config.yaml
num_hidden_layers: 9
hidden_size: 160
num_attention_heads: 2
num_key_value_heads: 2
head_dim: 64
intermediate_size: 640
vocab_size: 8192
hidden_act: "gelu"
norm: "layernorm"
norm_place: "pre"
norm_eps: 1e-06
positions: "rope"
rope_theta: 10000.0
rope_fraction: 1.0
qk_norm: false
attn_scale: 0.125
bias: "all"
tie_word_embeddings: false
parallel_block: true
init: "uniform"
init_std_qkv: 0.0473
init_std_o: 0.0
init_std_up: 0.0473
init_std_down: 0.0
optimizer: "muon_variant"
learning_rate: 0.00765
lr_mult_o: 2.0
beta1: 0.95
lr_head: 0.00483
warmup_steps: 200
schedule: "cos"
final_lr_fraction: 0.1
batch_tokens: 8192
max_seq_len: 1024
doc_mask: true
z_loss: 0.0001
train_tokens: 94230000
max_steps: 11503
dataset: "wikipedia_en"
Each number is 128 + 32 x the weight over its row's rms, rounded and kept within 0 to 255. Layers, rows and columns count from 0. Numbers have three digits each. The size before them is the row's rms in percent of the matrix's.

# layer 3 attention key, 128x160, rms 0.164, rows 0-87, columns 0-159
117:130116102116111056078119181142133076190104145110141130161056134124131146107161131106098125152098132112123123084140133088147161177106158112090143190110192130110138118150147131205113131080122090130122142166147122107092119098132146118103138145177117090123122131067127181104161118054113187147090134146143173099126142131118108112159097128146120079153088091139111133105140162148236151071112139116078138158143178085140169147192104134023121130141169105163185142129124098097165138060142113
089:107148128094149139120095084103098078127110084185110092130088064168167139096077132092147137122151124148136150124132066128085151130098144125158125075183117119185117145183112097112124225134091174098128168080133128145086138120110123128173119092153139151218159139142158129205095175144133090162085147117110080108189130136148144085122170154135101128064203130113175089176156104103124135130102143112156173134074109123153138146103198129146064162099089134151096160159159141140139145154130140
083:088171139110156171148115172161205090163120138107145125083100156137168186174168122146095095180159105140119126101164113087131150186125120126161151117127122157129107158109090191152131165114081074078106110164120101173152100111121168105100157154166108125141158118141063147080139165132072131143088121114151122144136058092154121023138090145129155089108080126161118118093108106100195126118139151065132143126133119098119138119143091137090165160139086073106149150167156050096151101096185178
091:186111135103135172168131174179120112145083116092070139146161110111132142092073165191226127139150100083147083106137118121126134189175128125074140122057123140141113131105098118042132090127122105120136147101101173061109128131115140217143168121098148122087126151175157172134078086101092175131144076149158128128128106155150113093117086156137092153173099145112198092113177124117152100159162139110122086128153154093120143187103067107097175169134119077124106116152177105128141126134156131
083:149140140101105145124131110148133144095108136172094090116154118131081112138144158130159090101129175120148132121147108042159134092131131125147089132078110088164094174076106093139122115152185175132113159160138118076146078153175151150096187129099095134112080148133135175126178114126119125198172165123155136085116040147121162163170180126095125164140154159087135078109179159085129141064096155152148202105068177100150152104100145158129102175073160172154119140138150137082172061073135138
083:131107148119099130158072134156134201145126103146139140130087185120123100129120148124152095152141130072127116169105176128100136090101176156106133111126168117052120172098093120123144115064073171194191144111131150083224149111100146144111141121108153065168089128126148109107130096105123058144161092124097142161169064130108149160091092123111121094099158125136187123107120144094066096161166135197130133129074105086166096143145175100133203123144152153114146118170124058145128175079116123
090:170072148106126121086191130154086086095184102087151216117124017159093167155146086137155153112109167111177124139130094168125086100152084149116123118106140108103176145150176123121104151161193169138176131129073147171141124087122171124145135133096111149159114141126152075146130078134111135061140115155145118127111165104131122112103120049146143180074132077130190155140167103187099104102175129108139116090156126148104097134087101062108158120128138175129139106089080095124123178134141128
085:091170139139202226162176089074111112076170120128080117108080139090191101078067093138140164110140119127148137108101107133117123147149143147141185071140098101129073151116091124148081146145114133083124099113135171174134081109158076148155139139110119132159133184166105144106173155118159151173083110128078127103103079071144164133119198120158094142106106113128150122137132134068144155153098153052118102123145116104110061134183107136140137149149166108177109110136132175127202160176128113
082:167110119150148105093162087142138170163146136118087069159110157132148105094136118148126125126109114057080163160149135101150124108124045127157152171067120137097123136134216141122157058073071141120084099171169127172140086106148142168152146144125136099066121079168168149116162153095140111096134108196097162158091153156103145119132172087145151144112155117162092081123148117133165134151126154143089151159136146142146206126165135103126097170103128116185109239144089170166185123124143126
085:121117154146122079113166109147133149171168161136101108110140118127109120152139087083155157122113204130134169129122132136065158130086136103134079068100162158131167129148141088146087131098127125066139098112094101139188102140110133133063069117150093170144107136141091159131170065203144141175121145181075128152179117072154100168156075119158117158143122079146100175142096131124124158149148071108077081153139119086082141151160057133104143096073126129182128154127193086156162114061139176
083:138117153127140084188154161132098126067084130139142114074131104205101117108139107155079127131154114116138157128089095158159134092099133143097129103104137099148131119148134129121136106158123107049086108194118201212135183158132132161144132078077112166079175129150119103154128134171097041127120109166102125091117114091143160172094164162163096073085126182101076141112105118158170160193105131166137109136172168126148171124129094094107166139065083182114122121099184101118091125088132106
092:176101207164114088150128092182083184106123104160089131104133086164097126174126135138106121136108202127155129171106129157097096134106128089161112110148049152125129152109166063154102139155130075092115143157101115141121100094168136149146117169129137109089103121155158093130113162121120151151220087105138148109147112120215162118116103121112174134086102156130115135199089152136116148154062190042182099109137106185182122136072141128085123142113112125156092118105109177139103085134154097
085:122082085118111141138171150108133137127124126158130133170158168118151138141124136200166099159122132123095139136140101169154171169074112068137106138155118178079121120134107105058105154141144112077154120162132169148090172083105175074107112185114197180138081165120165102117167113132089134057130147146120089145109101123085050173113058127148132121060091167182135143110102073123183167139153195134107110149133098114114104138179110159103145190138125100179169103090144130109096124111067145
090:099109121113085136149083167148097102133138176187081116067109098138140112115188188096186160117117126121178049143096137114134152124135144072164095136175085164069116131205102100143146085124166098146137110100151112161121131079154180128097137091130147139092092129090150150104168174102111120118137125161146169107084124192113163140161112127123102112180147139137154173126080123153144135106136111129173006159135133137172114079088106143133180135107146081104160119165058187121133126096111116
085:104134142086117161100100100157090063046070156110105133104156080159093137178113127074130142114168177125122126098103136192184112159128143117164096142132192216067075145121161164154147151158156117165183132145131122094144137093140137109110086165158139106106108142173081148144153097098078165136123152113074126140118135181100139074131120162153158151163172100115172139129104135186153161102128091185115124080079087097083115099182122092142143117149176122173157124099138102133101138058132161
090:111087104123112132132089123089160123132139126074134135137152179115118161117144167159098177104112214128120095161104131122160092142118097087137129162117168123160124164185122101140163112148129083079112189113115090155167125095121117127212114094143145087094090100149083123103106137176086095129156119162118135102060131101097144140164143107127160129102124116146091187137067164150193138137079122104107155093108083136176034160132134121123188170157149080094192170125096122153231110102121111
081:139090091119159116114121148149157119152126131140137157164069120080072081084112137078100168101096103147119125118103155090174196140079146157134119114114079182198192154146101099117143129079120094156122146137143112126085133089058153159116093174106147121092122114092151116134073167088154143187075200156117146144115087174162088198084137117111146130094120073116097081101062094148112138108109128163119155155178113203140167141131049149106118093098153092117120143095149145138121178104137132
089:143160144148197145155116098059111081110083169079133099097097173123075147091129194066107165167106133157091103101100142139146136130079131095172160167091138128091163097115127155225102105155160108116128135158185156155092111125101151160138164075120136077124138117206115119134110096157172101155103143129125074153121140159102129086156097132123130178136108142159130126155174120126056148050094122148100160133108145108123113146163110079091080114129110162117172115117176160131077201157086141
084:090163083102140166160045149132040102193128143144138142129158085126109127154144174075118147180152118191113148101173149133127157117126115137139129112114103095142050141116185170158064108177101108165103131165126159155124150098079118166094168122085089122187054099120146178123132088105150083176121151148101162160075121121144137156125118110107092124182118138139151148150150144137125137122149093056076178143118147140157147160181155085126074163158092159135181160101143089134124080084128115
087:074118135134156172192143149075095167059105112157158168167111088178152089148144099118143148121178108107100161153129145120105129113175162101108134097162138170115156067148135085106147117133151173125081145072083154153136130122130102171113135124141164173142136114166173092155084130186120144109179134092171103182188128175132144089116133107107116151118099156152151110045058116139020147119139142106134104117111121146151096190101138098168095147186137118112053125126167159139112111159142068
084:134108128153116082143131137128111102107100105167081190171052163111131121083139120103079111115162159144100125102151130115137090161086135136137136143097166133169119125141186100195119100104147198161158090101142098103054113163132095172160158113131083163128139193124102201142102186142123128161086108167119104106149132171107131145160089121143156170099144162097098154121179150068104097123105176208136157112135072102128173111098174138112088082147105089172141088115075145088061169143160144
087:069143148095132146115107169160168119129163115128113109113144131168155145055167127056109107148114131100093087135115141143155166097149155145116136147102226096116169079162174160148178082173126132104101071144180147054136109136130134126156153104121064078135101204123136123110131148062140130121099078180069140165139127095178132115092119175063066081096106101117137112138107128114170094154131140120143183093145136075110147077121163142133135101134089111122155164181164137119203124155117135
089:215168093119157095137096105134112148096123101067152132167134116127108136190151146085129158077137158121078064134143178097131089132108163164136173142177123114042135161102079140135115159162138179173152052099079106144201197162085128152136083104113091093119164116137118154150133099082075132108125107095161131113134134095126128207093126067092106053081154127154144146147115119092122140122141112119133109120162151159140149129098161070165125149163143150129173130103159190142105128150154159
089:172141148147083127124130121143173162156197148112167113158122141075127153131150124115133181151121149135140110073073130094168165188131177127114223168091120120167138120172111154123102123124130123123141136136141129125154092133068158112074138120119108081167065108106095143086167145052067178097122124195085108110124150165084121108216109133152113116125118102140114091061091094083160167122143149142132126110118202122160182122146091173133061112167110180124110150109101095125145177100112091
088:138118102148119088126125183083211134128170154132184113117148083150087106153140082149096076154155129143126162151070145103151140122095132156181124147088079141157137091117107132086121179158106172069169140119118143108153121157150159149151101160143144106133144131119209047122131055218119117167144141139185119128183097136087159145087117088152142074158105132114135117108131114075123097157105063101113069090127133080106095103088138130064090163126118158107116142184073137127102164155137164
081:141131103106121157085099133108111085120188102135072104096153084135149084132106086146140030190172133121114166123120105108082026118131150128162173170150119111131151153112118176157111094078177106102063116127105115160131131068099135098163115122161128110136154169182135091171142133179172148167104080158170107103118072166149093141148193089130128151120105097152142192172109092095105170151151162130144124151109107166107103137095148149167173093133148066091138152098071097114096148133145162
087:095167135137170138131123139118141100112139117175172109138125114171113157107106122132173125113110118103161071179111160124194100112155108122150182123192091115147179153179133162131192099152117111101160074117125165154169109136154129092168136081078187144139109161164122100168127160148132132114168170044082075145079086133044110103091098098156133113070101131129149164164171143175111144156103127108158112040105172086106118103124133155117111134107063110146093137071117121121163123142131212
098:132123146107128160143145101192120185125107148111146085124114104117165112072084142081150117073149162131105148136131147160117144141157138141163107128140075138167110148124131121070147177134145159144104158073125139131099188117142134144166123080065149097081127162166130109174061145213142110165169095134129103112182142077139116141121156166106169176097135155123134097164096165097126121204093142175161095104097104088105147068122100069203061169130067118107120083093086127115161133200147133
096:177106137127101124098116137128169083111174135161137169114132166131104150115107086127133151124143136123103186141085117164140141149202169137136106106105101083144139100171121124133165135086072083139167138150136152120095091128089069109127121157118056134163133127162169131151132103160107117099140046080114096121048165132148118106110158132081128180158166138165168126175134077063070130129100192187127138073117169114121051129074176137133134184141140139120038134092131167109140172123165086
089:158157150142169121135135083114116122110064098117163191115122163149132106181127060100164142109171131104124143148130125139080084127123094105136111090167139112133121139195189098124120131134124167126134118123151122108143082098192139166136124168129153098131075168142184101174106154150181074180180122090067082127108171197125151163122108117096122090052137142139114158110054107146065120145110131120183130151127157146143052142105081083117130128134108186121109163140168134114139233143162115
087:122166089132130076103091136134142096140097139130168119208166070151096142141140165198146126127178094098169113056162134097082137152115109134132121137032118131093162140159073123083181100077174080167116117147191155132092156133145144098107152122132116081086165171126100246098132137115168160103131149099125135102160083146134145105169149138119149051155089152157145116128075140124170083144087163119147121127126105080135133119162127115116116142126151127133104186101170103142073131085092117
086:155175169105076167145084108106135032137139179102144168168140174141105153128172107126124168110082152119123144068171063120152129139069188190116203148134152124104125086120149125173103116152041136143122135163163141092158097092124157180185078146117137181102076093143086141147090110138170063164129159162137119117122144107173076131146130051104158108154117116162129072125106156102134137106098085129132136188125124110167119193101163125107135099157112121128138128172151123102145101118102134
069:140084117114130082136161179099102135138162147158167139140137112095109153094151065169168181151079140135092115111155187168156139162141166122169153207098147156103142106121180128124095104105106117130106132178100136100151093107123115148065093179172153077169116125118147092104086147070139102081072113149120173116173155129169177097111105118160153073135158130110106086121096111116110146101126048122107111124159121147141106116142179136069219130107193094170173113142114062124096167076103104
089:102146152180099116181133085059132133131154093180141198093087132088132156104161104125133134120084138138080144131096119160136137123130145087146178142097128167100118116140148137083138168144128149119079167145115174103111106152088181148095102181089119129178083078150153108169037124151159093107147099156189099127149090115148195105097098092117154138118193122126113113176142113121085113124119109123155139182120078114124086105118137109162199110096152132107127093200105153122043196104172176
085:176107073155099103126084041153144105093158115090138171082137165140108122099154126123133183158177114128122139163091142113147137126101125139101096107103097127101146061113154116155105135061048101111121126109151173101130143191141105118190155109051101170129154115174156126133091148125139109138213114091123138142136100144116123140134061149093202091126149134163122104113085083133054177170108084130096158203110123121140143158143079147182146125148121203113118127117142143140116092147190145
090:151140160065197076129119160146089051096111117097121115166155078171177146128167138162203138152178190150144140190107185162153132108148104111167094148180097174126076147119108146114073139091084215087130113154103117115112134153138095124160166118150152061168157116165132103075151126142084119112150157125125133119113079156091133113093156087123113188123129164142119132163114102104062103144049173100118114179117135184131096146106134152138117153059117114121113122107091116107131143147098112
083:136100149129106179147121159178130131142131098130157139132082149133149136067105114105135089130145149098100161122130101234136140134142159113100121109111094097166162134161108092014096076128103100174133142146069124173116110085091100139131127165115096114103087076159111120146130106206101140162107127094147108154132147129171157198125165069100086140105140140102072078161145097121087164119107142142139059122153173140062114142147201131206155127125116101156156142133127197128109174168119106
084:181073150170146100162110108091071097108095074160131116112178136091124107109127130109094131103072129123112045128143110126114128136170128122140132127171065117190102142142099130140104133117064113124083227144092166129113146120125120107163099200089142196128103103134192135182087186102137134122174095133134144122133111141162141014168145198125115132132161099082143082109125113121155130155111157152088099198128091099183175103123098175139138113114136126147158108119109160153152138089127128
083:138099132126103140169110134149110183167108083162111133159107135127132148146070112086099089129082097079108100157160160174155139147105167137131120157111111147102165127097163085082091161093107105120140151087146126111126100076153127127113106108087116116191159162109134157198152084081152119119150091170135158147065174138126093079107141143118219127141153126095105144140119171068128130083131148109146163170121132148226115160198092183097138075133145154133206103165154074120147198110089102
089:131141114133085123162160110184146093191135104126174157104145123143121136121111161132129083163134114155184128113157168114173133138116118059170161075195182127103139112139118149188093103148153108079177148152139132093130085137139094112112119124062150129142123095091109128130160102154141170124139148106152194114124066177121111084078091135141164062107144115077081126091089105186135066088066112205164085122160093152163140177149098149120101159082054145102144107123098166182130156109108116
079:134148096114122082121123116139097069162096090121122088098076140086162115139152071101128107102117140100159127109143151129199172103128122192072171070146162141094115114148124125098129193129146132184210134182139104117107137113090139112128124127104107060144080076125159143152174129182134130155122125136196120158139050138133109118157147164111147185092131121098163102122115165103157133100178152077176168187150121135130180153114086141071133117138071085170076103051122135132144101107122187
089:157119109150166139140087110096098149148141151156142109113143123147112151168086123181180138146186110124108090133141177120136124132138091156098105097153145180114075175135137090097146123127108119092144146183085073103154083099145148155153189149079081201118183107150116136197085101108104107097143138108149063163146127101096173164137120118081106087083110106141146061181084145148198112151103147134151086079099055139104124129103065155097125123167088178147132154181095132136127091207127152
079:127164071168099205088153120161107118134109055181118127080116204087126130161140094130111119116193132146121126185129160091190129104140144117094133166125168154082152120111176118060119103086120085115096126141095100122133128163117149143095151108104148111109069189167159140192155178091119144146167091107128098097161128197073139115154170086070103170149093102158151132123117180057086078088118102094105100120113095140129168133144137134157123135130160135121145097125132114073103188144131184
083:151063102104130106123110159130084117128144100148113149114204148137138143146170128114182132171152140132165144094135157085173088129129174119090104101116135096142140154180097104096171123134078170150143111217114133235141166130180140126125108146067093144113130061105114114057151123157071118081107180100149099094113156181150187064125133177134136147155110116170128118127079159073160073139129120153115183155068110115128115170087138124149125077150099106110144092103094153105154179117128151
081:145135157111130108040182142128099147090116138220079136150164127104103131109117090145140072145181165138106085134113144128071134090127153106057114123082100102181119167162092134126169117115112110144147132080177092182124080100125138170098136078141220177140190078153111105132134100108108116152083146156186090144130096092152115155132102141136127169176162147139070074070135148102140136122117120134108116139184111164124139130089146061131120118135110179123152129047120102172169143116158113
083:118185112139082128145133097187119073071148130134128128182095150089150137167116180147233138095094152177119134165073172184131117147116106136098099130139081119158134130156114125151111084099124128153092118163105101161094160133110086156133117144082141191088128171127118124108085153107107108137160150114132107172102131183165107096110209141113108118085113088102176126081100085083209077080146091087160122174084134102118153114117158186106152145085112110158097136186123106170162118096147162
085:116134199091150169152196136105109124126096113081145088133159108093161111071100137121109110142159173169092166128142125167161114149164141107139041170188132163110062123073035139113103110128124128170139139099150111124152127079160128145141108081096106121111173136100140079114128115168057141079156187167130099180112104147169118076150113143132123141081126131108141189074172112103101112120069126144098163188125148055116131143104126105157132121117108131115106191117138116134109189146177180
084:105088082189150139151149102078090078142108139132125150167139067126163105118164120136137062123111103116139098180147148093092103103159199105113136141123092192163168090106228130152155138165121127176163129141118141163142103167149090086186196158204111090126057104105103120166103131171120053105131105146146113091157120115098141080116118104112083095198123115128123113153132129147122126179109102116131126159113111159129117080103119131176176155117062110109129171090123200096151143128159148
078:106119077155118137148129151186156154150133128113151105116120110170135104141084187147110087157174124108053096160140095130088197097163122105103120131117078120124111155129102114133151195157158168103126147127076104171087128172199132126193092152135132062135135125176139121139124146136092145173098134137186148140060190119188137162080142148130096121120210141129127169151053083134164104134155103092033129154155064152109098183100110159088133136131120118128105127126127084076142124116090147
085:123120183124123143102048108104191179170219146183128112174088078114160142122150126188136087136067114154141132156130142127067096102159038085131167102124105079106152104127134102111160144156096146128130124100118067148190118089142187160174132166141147108032118150124132136077114114128137087142127148125116157128103202123138099148193116192144094102087142136131126155115100162163092159107116075159131119115121144141098157118124111174138152095160126118114059125096130138152135179159123126
084:133094151114126141116079118170139130137164072134095103135139126172116180107129106126111162052128107168145138176166077095114070109170178157134142176125164149122101100083077114072108087122158062094163131151167148050127145115103162127148152111159124123099094139113147177108126103116119129098125088095095100171140097119154111148128098218176170075127160125132145155135084112170137165093129087137103149107121075143132108125121165138097164173126168148178201107046110223117169109109136137
086:085085039215073080110178160108118155126122181083112115097105086095110118120148116125145170120140094098148072162148182114094110098105165142190182191131118108092129166169089164192118101114151124134135110151134131104128129139129069083136108135155172140096145116043136148155178181082151150120098142118169143142148114114151153131129149145120103081134159140081120149108148119143137178091082094121143149123109127079116119157139131124078099168132153103071139143070109156174148164116070206
090:089126130068126118105153139031097137099141093146163183159143141132110193162142098128087131156095150131093128165114136134108094106114133106108113164170136106124094203108116145076129216089161103157116141143111115150182164143136186090141163137122126088117090154168141092085134112098114191120094123202123118175172103159103143140149150085109172134121133105155231125128095099095118146100095068116094118078106089122105187084119117065090168177131144141139154112124162100095140170114141089
090:079123118155116105095101153143086119163119137109116134115145181075128146144149183153244108155131111143079105115135134081142135108160142105066139157122169143122127125066046130208155174128129111150128132133144151161124084089156153108091080146128169104129080113095114129104119129083111154149093109173139166145066151137180113166113104121124169113179081134142126165093110135141199145148115145151173106186112144117085128127183167137096122111045146119110111124160181116066208123085120104
085:163169126065148162143146106146116136091153142094073132137086072077145143179149104141127198177177135100128133196129074180104115130075124155122106114157115118113086077106091137123160115096125140073101108157131137126073159125118097124139134130033183097109094135107134132151091142138134098163133141133135128140128143105067184144133157108105131154144181181056121101148147061134090115118149164107152151075171104132103143152127140150202150133115124218173136101118112103129098205171167085
102:085127151182103115135087115146190114134185133163151086142094174128158119127149138105131118156120107141118155109141121137078113189142193186099087156104160153112134138141133189224125165121150094159146145165116118099116090123115136124080121131115132066092163133101083165150172127064182130157101118131108114102120110113098136074146122128162151123184085077157074097108141136196202134059146101097069125140091149084072130098165099137090110127162169093148187134101142089105158151074117100
078:124087178151136095145238099144113111163134121165104123082153135170170114150180128104148092137136100133114137118063070113167118175089110153117058141133169121103161183118163131134130119148127109148058103130130075183129161165149148087152125158170166087116124129131094112251047075124153120092144164166111127112093086201118106148133107162118113153140104100119088120124128121151105135130156134138163085097105143117179144065132152062064117141151140124109169112135116169126094134125138121
081:177128076190147076109152093136182039067136135145089158180137115139157142150154089093101117154098057153061084125125161159142083162141132152116148149136119121142120104094150149186110100139155108116088113088193058128137145127156191151100119100124098128144151094153085135100088132132073152134145155103167135157047166141096145145084141120176149077185109108125157095138140071089168098093141130154130156164108152110139145112128095159145154156132102100096137150122194148138155056157134178
084:086132104092124131071102129079139157163141120150157125152047121157154099140140149155097104175204103080112195117102093120171126150136163112142136113137164093106149078146139181131123155154136183149194106134137115081074109074114112096113076092121120166120183080150106118100119119129122148191129079181084132098139114146203117144162087188095131141098197140082156145103114142155126162130087122129160136120075150155187141077149116168114135122179077129164198096147120132166089092135167137
087:138182131144126157049144123143093136137097112127200160096096065113073180129136135153073128143123150145092138122151120091090166167140136111092120186131125170174084158095164076164138119076117146142121093153111142160140145075094131156099124165095138158099154079119219092117165106175091166088163067052124153141137104167128125113146129100124137060135148072121099158080155149193134148079088115130079179135146175157109140148167092147114098133119148141166189083133144094145087119126145133
087:116131094149040130141150125069109115120086103157168165108068114160167148113137125163170120175197112152138120105124131129089110169113163112134149102122161134172190129050141159128096072151178167177101145123084077122108133191080153126127124102134096132114138080136146116100092135122160163098103091131054152104129070125133164110123112092158121149087149119104116084161116157118080099142164107163111085124148137130148123140060093151166155163190138182099174210104194169118119131125067124
089:151150113072095099100140125095133142151116177111148089140220136137087127089179108091171194086125147139118157162148097095157093139148129087118125107167184142126061111143159161134150118131126046131124090151160109110134068130162139145155120166175141095142137141091047168138131117078104161207142120106128104119134158101111062077094132139134148068177111148092103102092181160146102155115187127076109138149199107115112112116126172170081141116124173108174165155118138097149074105094134152
084:152140061175157165150093121168144158115140162140148157144100142094133073093167118110119184174125124077162120086061137144132132105134140148112125098116182156088130112109161130179056137188125115139078142131129133117146199095167075149157193087111136132076135087166171110136136095109172129125151169118143147133126118159178122090143047106140157109120132128132115121034142127117170172162125193116127060111138069131107135067077122155099099128088117133093112136088191082150168127143152083
090:128106168123200128168107111148144110191081149119118143120110162133095148143114135141096093095095163120133162130184133074149114155140178120128132144113190140096112128163138150191106123094138086166085109126164051136088122069065105107133087093176104146112088167119151136086150092089093133146125154138135201107123091095166095134196163126196151069140123162170100135128126134136111131101192100093099122061151172050116138103192132141090113104140148160146161074133130065112161120093123089
091:085132205092108091114161126051098061135121137142127149122125103107111112135129125103145166151147118070157157092170185155123121136101143119103096123109175118154117084130112133139174131151085150118115192149122129165149139098140109137094153117103032153138111090194111126071184162158101133150105109148122095084082124189097166091136203146088160137117140181126118116137129169145088142152178124124116129177115130092150131048123097095135155139153156176155135110133020150154143079094119189
100:154077117163100149130098112109114181152150148078154114112102223142177151071095155062112155116198126114123146122130191089154159166124196139098123162117131158072054058097055132118123169128173151101166142156099151111096129136180115169094163121155134162124127138130128114171131180149175113081125139147130150105075196100145084095118156114145143125138086101125132115074150147115111086103135129074172120143119156063185106090119132102146109148125162103154145108083153104099092115186138147
101:062063151137127065127106137139151158208143130101152173136082132138104127121094180182175099154137152140176067165121131125129090144096166118105081075169109122156103170131133114147153139139131125083127106144150129119181184142108083103123132150166136135201132103126145110140145129131203145045105074188143111122175094128089101122100120126165124117139197142168201066108096108108070135055101139159169142142111146114150139101135097120113135131110152050104091189111122136127153139077128135
091:107141107130166123150177182056075102177134143168109136101130155123116131152126093146095130141122155150085118115145157137103138115129113124154128129141112094145144139122110161183096124099121098128083158111135126154113071082133111056149135155169124133083105164117131128183134163128169126140045152107131044060136183162050169199056123152193130154125099137131113201160102113191100072139130162140115164165186103144122099071083115168106107122086110159117133094169132134118072096123165146
098:172072159087086186108150088157135115108103138130123131154142115174108164132122119113076092103167148207120137145093127117118149047148093094150138098112145117148120100065091163127102113125106114145099108185122133132106138158102120103147110142186135152113133159145161149110077104072130084121144152152191099145107196061127133136113118102128192095149087110116143093140188150135144052139143070105130147109170145145129115115105151114116107088066135163156098137120199175211184134216128095
107:147110077109125169077134164121098156156174138128120095147141159123188136140180057204139141102100130129067125141105099173115112090147076097133168127111076111132169117141111131180130136179172074181087086097114179108113132065137169106133154159136183144124067134116115150167100137124114099120154123124144088162149162185097066163108171106150151106139114141068134171172144112096157128139145128138126080138100137111137109141120051157157098131079121179091134148152094180129090053182065128
108:150106089057101129125144157164110144092167134113113160134085164105147170136164140114180095162196080187116140086156108133130118105169115060119132069091097106103114180132167093114114153171076175116115144164130130181151117116129189116142136129098123175145156183151153121087169125160140148169135106075139094127178100100133105096134121128159098098123120118116116104186075152104150140112087117054088109115136165097058096076113058082183119176125167165126171102173089189130103146143138141
111:107180179145187099123160161198120158134128135139145139048154081117114142097099106155150155124073109113151087106184082149172120134129092111080154144128147095123213075152121096113140161102139127119111162092093144168148126121093131148142085109057143139077154112144063142162107180136093112166102120134153195144179104157156123092123159050118152071033145126174116134135127047103163143162159087148114104135095110084174110122171116104133134137128119145148101126147104087103147147168113156
107:103076171133120146103183130098091138172133122110174145098088111160148121134082151140099109107089110149179140113068194146144152174116130146094153131128162125152136122117116152149179160058073153109164116128113152118094144164159100081086108075200178112140092126160088111107114184135136165129111087158114146100158089174112140136101091083041163183176166095166144113117121134140099113167109134064141141126164185127118140080194093133099185149144092120156163089047174121134108107097141132
115:074099157120148098128163066131101100158148164111143090104148057146132146137133182158130122077118139134135115160139163103129153100091085138138098144197116167158105157179095147113185097114099168145118084126094144078182131144130091093122095144145177107158081182146141140183159104094052079183155120155158156145112146164166106129099136049125149120091128058103116128143160110120131101084166071144094127118140103122200150165112106149091126115130072116208168141169105156186137159121084128
105:114146125102121158156126125140124128141124154083177094110091145170106103117122176128104073163169102130154084103151164114216163062076086153142098089117095166151127154082139061191138104112147115125114130142141151120103181072125109160088161096178130200166102080105138121118119150153122148127098102170106153149145161097150144136107077124118120127107161151102180150136147133139103124129073068142196176173141122111072084137186080161169081077121168136128127063132089160107153081198107133
103:170150140142149153132101048142089182150089151089125155134092107117194180111093159126190137140131135125135099145128154124094150129145105157129169079120115131141158109108150091077129101191206129127127121152072074121153125124144128147111118122031072159155111123134123139149139121112081113167099158146152130130074130197147133033131171095133135132077096150182132108095127102145174134133122122059144083118203155116100087098086090156121181113165128062117135150159089142162123121187125161
112:106119129108172092157162133066141156175123145110091121114114180157160143162107077173145144131088068123069170148120116127195071134157112086149059137140098102156098127107127153141149183107174080127107122103132184101096146100162157173151171154113153127175123130124154109079118190146086143133150068169109068180104162145122131120110092099115141081163109098111121115172124103090202132092111130124110156102091137096155116128141113127214079153113119065104090202124117140186153113176150098
109:119094081109074156156097130134135096147167121205131138116120092145089148137166123075106128095147091129110169127042124132099145031117138100147160109110124168124122133158140140126119103130150102126118104188084149113100146101146120170109072125114123153168112199101099136058131059103130152157158174147136156165108120140120138073122111107134132100126109100144190132191121150163131141150109109154116203079210152111127108135086100165204098131089139110156219079140121105141097162187118144
119:087056126120154146165141105141116119164179151103090167160076098078124137108183115131152177139131134118097085153137142171114089138076149129131095130125124113121110209141125148128211102139073129150194145185131142101172138118148057127131135169110145115116182118130104088110075196124136136137179075091140127099197135190150156129112134066132062124104140173127160118101143130119170089120192095095113092106098090095132139094129115140140205120142148155096127138073084108124180117090165095
120:147157127149117095134113162123119174134122151153178170123066082072101196148162131153087163160166119173151110133109078123120107203171195149118099127090138121141179078101137134165152182105137153116156141142124110146145157126152156137138128102098142136131151161183065115104080150086061132112089149228127098169164064087178136123086119120126112158128122099149146078161114134109107162121153073113054161102064120163081094102144084120151104073144138124094135142153149122075134156093137087
109:128081162116143107097142101088087107169140140180134119103095132171132132108157152158123210120090110134079103160131147124127130117136176157135103129111177167075104162082128193110139099086169157144214135110027147119174144140121098082107169178121157107150087150101091120149075152111152123154127133099123157085124058196173132096110093094102112113156161088071168078084139111102173118135117095099108130150108146154113115144201158136133111078183127126174187177122163111150124158135151139
121:137125111155100170098172088176115146115139137079132126153101115161168081172110119136162120069169151151108136122106139081107143204172175113159106166159142129136154176152059193090145132173093066125145112045083126153139184131130102111159116109119144102169097142139178131103163176112129110050112136121101095157110129156097088183126127127146095085140083165119124187127103132119135111143150162117149118134079146084086117084035167130089106150132160098143090173097098133127095168084193130
116:132162116117089137140152077060136112100082079081045108205120140164151114124133126124085129086141158076107130090154145121086172112100174136121152125122134146182139099165132141123197121100106141180143145048108147109128139144162111172132140147120184076119162144145091110108109096166141136130148142150088084077095167181164091130129141088117154104141105196085104119137148115123073143117128116158121142110127138141135130060142146089093153122127147066201148072207165134134191132150190173
112:105157138145060141147126107157150101100114138135073084174119104172166139094102065174151138112153152145119131139131162115134128116106114068160126156125154086089133140130137167116077163080173178116145133166102140126131120059085098116128092144109132121188174157105095167147085157089108117148114173118159139184079154143114119155092148139084088125107101165127189139163115085094071173137134088118104113207169160190130080101087156173201190095146183143090176121095073119101118107140099125
120:107100120213123110115129142165210151138145119123042133101112053189131150118128146108163116109053110148082115111150115151144148097067124128109130090101095152115106124156130145178131098122137117151076099120150083083099128154219169189179122114141104090145169147137146145078120085111082102101078144144139084063181065124138111178168143135153193112096145112151160101134106080109083120171190170134116159134137136110147143144104154134137115096165105090100161101169100161134099145145116101
119:084099133115158094125116168127077156120148104076152134136136111090098140062165140125164134203157085098085182084102168132121170124151190087151115143160142072125149104151140107162107133134094106158126129136084110160066110117139130112115134095098106167164151110120126123101129122154144130170086073096121138137134143171220146113142144173093119070073135158149121080148139087145068111104173120105109142121145174134099158085187178134142095157157133086208114139111057108126090219174101149
117:124105170157158092101117069156135138134203161160111128126155126140155123135153139114129170140177184120161139133060088159142151086116106060137110154081119150190111168108108120157066111184145125101136156116169181170149150094126120115030101137103145138183177161144061205111115076123076108145171136156104142091145079083106134084169135111093126105106112124146130132187133134143148170097148131149059101150150121102127092079144149153154067162139109115065120105141108152157103126085106173
120:088103034103128118131163146140085135115137115136132135141152140157149139092187129161125134101125116162071153057078118141123109107175120129113148152088107145137106151123118095122150104172162130159123126081159194083042153161152089140123101140098136145114114126156163093138167094108159172112139098109082095131130115192163147175100191081120149160127163101103087158146091106140171115086203137129184170148126131133067134106125117095139220185180096144156112107158109201078112121164093095